{"norm": "layernorm", "norm_place": "pre", "init_std_qkv": 0.0354, "lr_head": 0.00481, "warmup_steps": 200, "decay_shape": "linear", "steps": 7226, "dataset": "wikipedia_en"}
Each number is 128 + 32 x the weight over its row's rms, rounded and kept within 0 to 255. Layers, rows and columns count from 0. The size above them is the row's rms in percent of the matrix's.

# layer 3 MLP up, 768x384, rms 0.0507, rows 399-423, columns 192-255
size [100  96 114  99 105 102  97 102  98  99  98  95  97 109 107  99 101 110 107  93 113 100 103  95 108]
[[108  97 154  78  60 142 131 126 152  92 139 142 137 110  85 148 158 149 166 119  80  89 178 156 188 124  72 118 106 152 137 111 112 142 168 170 116 167 154 160 126 172 143 168 101 172 101 173 123 141 120 186  38 127 145 119 130 100 166  84 164 170 175 125]
 [112 120 121 123  87 139 164 142 138  87 122 119 130  85 113 131 147  97 205 126 163 140 104 113  82 125 156  74 109 121  84 111  98 109 111 121 144 144 144 125  99 204 133 137 155 111 167 123 150 116 180 153 110 115 131 183 108 131 148 177 113 173 113  85]
 [108 136 140  94  79 130  86  77 121 109 125 155 214 141 153 153 150 110 164 141 110 166 173 164  78 138 162 149 164 177  95 166  83 136 131 182 125 108 201 117 119 105  70 111 140 120 145 118 147 201  92 114 162  70 134 162 118 112 117  90 132 129 121 155]
 [159 153 133 166  78 154 100 134 126 151 158  96 134 123 102 100 107 171  73 100 109 202 113  70 107 122 150  67 148 167 173 124 122  98 157  96 136 105  89  85 186 126 141 164 126 135  89 141 129  96 114 109 170 122 112 195 132 131 130 212 126 109 143  98]
 [ 73 138  80 140 103 139 172 156  94  61  74 143  81 138 115 160 177 116 119 165 129 107 146 110 149 130 114 161 130 102 147 122 107 164 131 171 111 119 159  97 137 154 141  97 131 160 107 102 161 162  98 128 182 151 130 136 161 154 119 137  99  91  72 123]
 [131 161 112 161 139 158 136 121  97 119 192  91  68  85 154  56  92 130 139 115 130  56  71 137 115 157 154 115 198 189 164  84 113 138 151 133 106 126  85 119 163 112  97 117 154 177  64 130 128 103 146 144 111  81 102 164 174  94 100 106  98 139  51 130]
 [183 143 128 124  82 179 183 132 181  97 140 158 106  82 142 121 144 141  94 126  93 113 108 132 108 153 103 145 121  66 126 120 105  82 172 160 195 137 116  97 158  94 150 143 136 115 108 152 119 121 135 109  94 154 178 142  93 115 131 102  90  88 149 216]
 [ 62 127 109 156 132  63 146 104 148 139 143  95 135 154 111  96 196 107 161 155  90 109 132 109  96 142 126  46 122 151 166  95 179 133 136 124 121 128  90 159  90 111 130 158 123 104 134 136 141 137 117  87 208 143 121  89 104  79  72 148  85 153 116 132]
 [141 118 145 111 125 133 120 109 101 141 172 127  75 136 126 106 119 139 125 127 132 150 103 164 172 140 156 102 111 126 115 146  91 150 125  97 114  50 171 143 168 144 101 109 125 101 116 154 132 122 152  79 118 100 155 137 148 122 160 148 165 175 170 140]
 [106 175 126  66 116 136 134 139 198 152 161 146 109  50 102  64 168 106 132  85 237 143  93  88  73 116  64 170 103 133 117 131 171  94 135 106 131 119 115  87 118 132 133  96 161 116 139  77  99 107 139 148  76 127 161 116 107 170 129 101 132 167 162 181]
 [125 136 139 115 138 147  66 125  57 126 120 176  83 132 148 131 193  89 175  97  78 101  87 147 131 127 133 115 152 108 100 135  98 104 156 102 168 111 102 152 165 115 115 143 163 162 102  67  81 139 129 149  73 180 206 161 149 149 105 200 146  95 162 133]
 [128 132  99 121 154 155  92 111 115  95 113 132 120 156  85 115 103 139 165 117 101 128 125 160  75 238  56 164 128 138 143  89  82 101 136 134 139 139 164 175 148  86 144 170 129 130 161 145 207 113 144  99 111 106 130 147 101 146 150 103 107 108 116 119]
 [129 158 208 140 150 102  90  79 128 145 149 128 128 134 117 127 159  87 106 158 107  77 125 168  70 171 164 139 121  79  80 116  90 136 137 153 184 144  94 133 105 149 102 134 129 145  54 135  74  85 156 125 178 191 142  83 105 175  89  96 117 130 137 106]
 [120 135 109  99  55 119  93 165 110 117 152 149 101 133 193 111 169 131 145 125 127 201 126 155 134 139  95 155  38 160  86 164 161 146 154 179 140 149 112 139 140 125 100 195 137 102 151  95 134 107 130 180 147 194 133 149 160 121  99 101 175 180 137 167]
 [222 110  90 147 112 114 160 192 126 173 136 172  87 146 117 150  99 140 145 132 140  84  92  52 118 118 136 134  88 166 118 119 116  64 118 105 113  97 128 184 114 186 105 105 127 148 154  48 138  92 164 150 113  79 133 102  99 123 123 136 149 115 168  68]
 [200 130 104 110 147 116 135 112  95 142 102 155 154 133 117 165 147 164  62 145 167  78  78 139 156 170 100 116 129 131 173 148 111  85 124 125 121  95 141 168 152 114 132 123 114 150 166 215 146  82 113 152 158 131 114 152 202 135 160 134 130  67 136 153]
 [128 143 140 158 193 141  87 123 108  95 144 103 164  63 174 130  92 122 163 138 102  58  85 143 154  78  94 115 113  53 183 131  94 158 186 137 134 139 130 137 100 133 138  87 124 133  95 197  98 116 178 103 106  86 137 163 103 164 141  99 140 168 154 106]
 [124 121 190 160  90 137  76 165 123 171 114 114 179 158 171 153 145 136 172 154 155 122 179 115 130 148  89 121 169 116 109 138 119 118 170 144 117 103 179 143 124  99 138  86  98 190  82  64 109 175  89 153 115 148 224 150  89 135 151 117  78 125 107 184]
 [ 82 137 142 127  56 139 125 149 111  98 126 111 109 182 135 147 117 116 166 179  94  75 173 156  86 134 157 135 132 135 136 124  60  93  98 199 116 126 154  85 128  89 143 132 134 148 116 169 156 153 137 144 139  69 167 136 101 117 138 118 131 129 147 162]
 [126 150 136  80 145 127 130 131 168 120 122 143 118  98  84  77 153  94 145  83 127 121  89 154 129  97 138 114 133 147 146 142 129 155  83 125 161 145 204  82 183 130 123  98 100 132 112 118 172  53 152 127 167 141 136 171 180 123 133 124 135 135  89 135]
 [111 107 219 145 130 110  83 138 173 157 115 136 110  81 176 155 133 133 140  95 100  52 140 103  82 147  64  94  64 134  91 115 187 182 127  81 115 150  85 145 140 129 164 128 176 133 152 214  86  86  95 128  89 214 131 150 166 119 122 102  88 120 170 101]
 [106 145 110 149 170  82 130  95 114 177 109 114  68  99  53 168  74 162 179 139  92 105 141 146 140  75 145 103 147 123 151 110  99 128 107  99 126 184 109  99 140 139 138 179 111 124 155  93 125 144  84 152 140 163  92 159 105 166 144 131 117 172  89 162]
 [147 122 148  77  57 119 109 143 138 153 102 175 124 133 124 147 173  82 174 165 224 117 146 129 109  80 160 106 188  92 156  78 136 136  82 144 145  60 153 158 136 175 116 128 101 103  96  73 190 157 177  90 114  82 121 118  82 128 132 113 144 133  44 145]
 [111 120 140 139  45 131  75 166 206 108 112 166 171 135 162  98 162 136 175 166 140  91 101 105  91 143 148 115 109 140 156 130 102 161 140 172 160 110  89  72 120 113 114 161 160 135  80 138 171 161 119 146 126 196 140  78 144 125 109 121  80 156 143 161]
 [160 102 176 150 130 129 149 139  55  88 123 129 134 105 165 137  96 103  85 106  83  95 125 153 126 185 161 158 101 127 143 143 100 145 162 162 229  84 118 111 178 131  93  67 155 126  59 106 168 191 142 152  80 162 126 150 131  65 127  97 114 139 102 135]]
# layer 3 MLP down (transposed), 768x384, rms 0.0506, rows 399-422, columns 192-255
size [ 96  89 116  93 102 101  91 102  92  90 102  99 100 110  94  99 102 101 106  98 115  99 101  98]
[[143 141 117  79 157 121 106 120 182 110 120 109 175 117 124 129 155 109 119 158 136 136  72 137 204 163 179 126 147 176 147  95 118  95 144 148 174 137 132  72 132 150 108 133  51 202 127 155 101 135 153 133 158 119  80  82 158 120 141 105 161 168  78 120]
 [128 112 116 106 180 107 164 155 134 115 107 127  99 163 127 112 121  86 108 111 173 144 157  93 136 138 145 167 134  66 157 158 142 168 140 140 129 156 106 115 141  94  92 132 118 113 114 122 141 158 149 134 115 121  80 127 115  70 101  58 145 136  91 131]
 [ 99 142 155 160 145 106 156 158 146 122 220 141 145  96  68 170 129 181 169 175 149 114 139 149 129 135 135  54 129  86  68 132 102 130 128 174 147 146 199  84 139  98 143 158 149 192 117 120  97  94 173 102 155  87 111 139  96 116 108  86 181 115 130 133]
 [124  94  87 193 108 145 134 117 141 102 131 159 135 182 172 101  95  58 116 114 175 164 156 119 194 140  68 116 148 157  98 158 139 107 118 133 140 125 169 125  91 130 139 130 103 125 145  99  94  82 150 107 102 161 123 112  99  92 227 137 114 109 144 168]
 [119  97 149 174 113  64 126 138  77 126 153 136 124 126  61 151 132 120  77 114 219  72 138 109 116 134 132 147 140 115 107 140 117 121 139  67  78 160 127 145 157 169 116 184 126 116  79 129 120 199 134 162 155 143 127 164 129 127 140 174 118 174 141  96]
 [ 43 114 198  84 170 101 172 116 169  57 183 130 118  87 106 201 145 151 112 130 111 125  83  92  97 136 135 144  85 129 167 164 172 190 105 101 145 114 102 109 110 150 121 125 119 108  75 109 129 172  99 139  98  58 119 111 135 143  72 128 150 134 205 138]
 [123  63  98 155 155 164 130 106  91 172  23 151 171 146  81 117 133  59 122 160 113 141 165 122  92 121 106 124 152  89 123 116 140 130  99 131 132  78 141 174 144 121 164  88 149  84 154 193 141  89 126 147 147 156  86 123 179 124 107 154 118 119 106  97]
 [160 106 193 133  72 186 151 111 112 157 105  96 101 123 125 161 107 134  83 142 174 108 123 128 131 140 135 198 190 143 166 102 158 185 101 119 163  91 128 186 147 138 101 152 134  82  83 115 127 110 121 106 124 112 118 137  77 148 138 115 125 101 158 133]
 [130  85 156 105 131 119 131  89 130 137 132 134  89  93 119 101  95 156 123 138 106 146 158 129  51  23 116 138 189 114  42 136  76 112 148 155 153  77 107 149  76 151 116 134 126  67 144 137 117 115 158 111 128 135 100  74 109 113 153 162 130 136 118 113]
 [152 164 118  97 112 157 164 108 106 180 108 166 110 153  92 153 154 127  62 135 132 122 168  91 120 134 138 140 220 123  91 123 180 178 144 156 152 149 129  91 131 124  77 151 133 172 152 155 132 167  94 157 195 158  60  96  89 111 124  67 107 122 127 127]
 [186 107 139 170 117 100 178 121 107 143 120 132 118  83 166 218  88 155 160 164 173  98 128 107 204 173  79 129 126 120 121 193   6 147 161  79 110 130 138 129 121 120  73 107  80 130 124 104 116  76  99 120 137  85 153 123 150  86 162 131 125 160  52 144]
 [ 96 148 142 150 150 105 136 117 190 101 122 123 112 168 107 168  76  64  95 152 118 190 139 115 174 158 148 137  89 154  96 176 145 122 107 129 123  97  91 162 115 132 108 171 123 176 116  50 111 120 133 143 146  90 182 142 128 162  77  93 146 122 108 127]
 [101  98 141  95 153 163  75 163 178 107 129 117 140 163 104 131 140 138 102 101 181 167 145 152 131 134  95 120  95 158 145 156 121 171 153 163 152 120 173 141  66 155 158 145  94 109 151 125 129 163 162  86  98 126 132 143 172 134 158 120 123 131 171 138]
 [155 198 185  76 112 181 153 122 112 156 150 169 134 127 200 130 168  93  76 132 130 122 144 117  98 107  63 127  90 130 136 142 102 135 152 145 120  98 131 125 146 182 151 136 136 115 110 149 147 108 166 152 159 123 131 135 173  69 134 148 187 158 138 156]
 [143  98 200 160 136 147 108 120  90 146 160  99 149  92  88 122 114 130 115  63 147 111 140 148 149 145 105 138  84  83 130 134  92 161 143 128 120  72 128 114  57 230  48 120 143 102 143  83 107 113 146 152 108 127 112  87  87  99  95  83 126 111 103 137]
 [148  44 142 131 176 111 170 165 186  80 134 133 160 157 128 139  98 109 126 183 183 124 100 108 149 108  63 143 187 166 122 109  87 131  83 124 148 131 137 117 121 119 104 113  82 103 215 110 100 149 113 104 168 136 102 118 128 115  90 149 132 105  97 185]
 [111 120 123 119  87 189 212 142 126 106 137  96  86  79 109 150  77 154  71 116 152 190 116 130 171 150 149 105 100 137 170 112 105 104  84  88 149 211  67 160 146 189 154 124 136 172 130  95 185 125 138 146 142 187 135 162 121 160 117 125 144 124 157  69]
 [134 145  63 189 125  89 136  98 169 125 100 125  55  86 116 140 151 170 119 188 139 110 160 136 189 143 129 105 130 127 142 111 110 175 167 115 101 147 109 105 114 123  47 103 144 145 177 116  97 112  96 162 122 121 137  83 158 132 113 121 140 119 118  43]
 [ 92  96 146 149 107 109 182 170  82 142 116 122 102 147  78 137 170 212 119 138 106  84 101 170 126 182 156 121  95 167 187  94 146 132 159  75 101 131  85  93 132  99 125 126 133 102 119  85 146 144 151 100 115  77 122 146 185 157 160 166 192 115 140 105]
 [130 139  94 166 140 136  92 132 144  96 123 150  84 149 111 155 139  84 112 148  98 158 191 163 117 119 129 135 129 102 159 149 100 103  99 106 148 145 129  87 153 113  94 166 167  94  36  88 178 111 119 101 175 146 139  77  75  82 136 130 128 129 167 134]
 [116 141 144 161 139  92 103 121 142  87 155 160 170  97 124  87 147 121  89 193 155  67  90 123 138 151 106 164 136 112 158  97 156 128  65 139 159 147 109 120 149  94 113 109 162 172 145 130 118 118 114 103 159 170  85  99 188 142  77 156 132 155 127 138]
 [112 103  89 155  96 140 116 104  98  90 164 131 140 126 148 132 113 166 128 114  93 123 126  64  78 155 102 135 101  90 114 137 115 206 106  97 139 127 129 110 127 137  90 129 175  79 161 146 142 140 107 119 124 164 178 137 121 142  60 154 180 128 120 154]
 [163  83 154  95 184 127 188 129  93 163 106 195 118 123 151 140 161  92 122  96 152 168  94  98 119 117  95 155 137 206 108 177  85 190 129 105 106 158 204 153 126 154 138  88 158  69  89 153 130 132 136 118 159 190  97 119 134 132 145 118 127 138 131  89]
 [114 180 128 100 174  76 123 106 111 102  96 142 150 116 100 159 152 170 143  98 177 145 171 127 173 222 110 186 169 123 108 137  53 134 104 199 154 103 102 124 135 136 128 108 124  93 135 115 132 139 168 102 128  66 138 135  62 167 100 100 182 133  98 142]]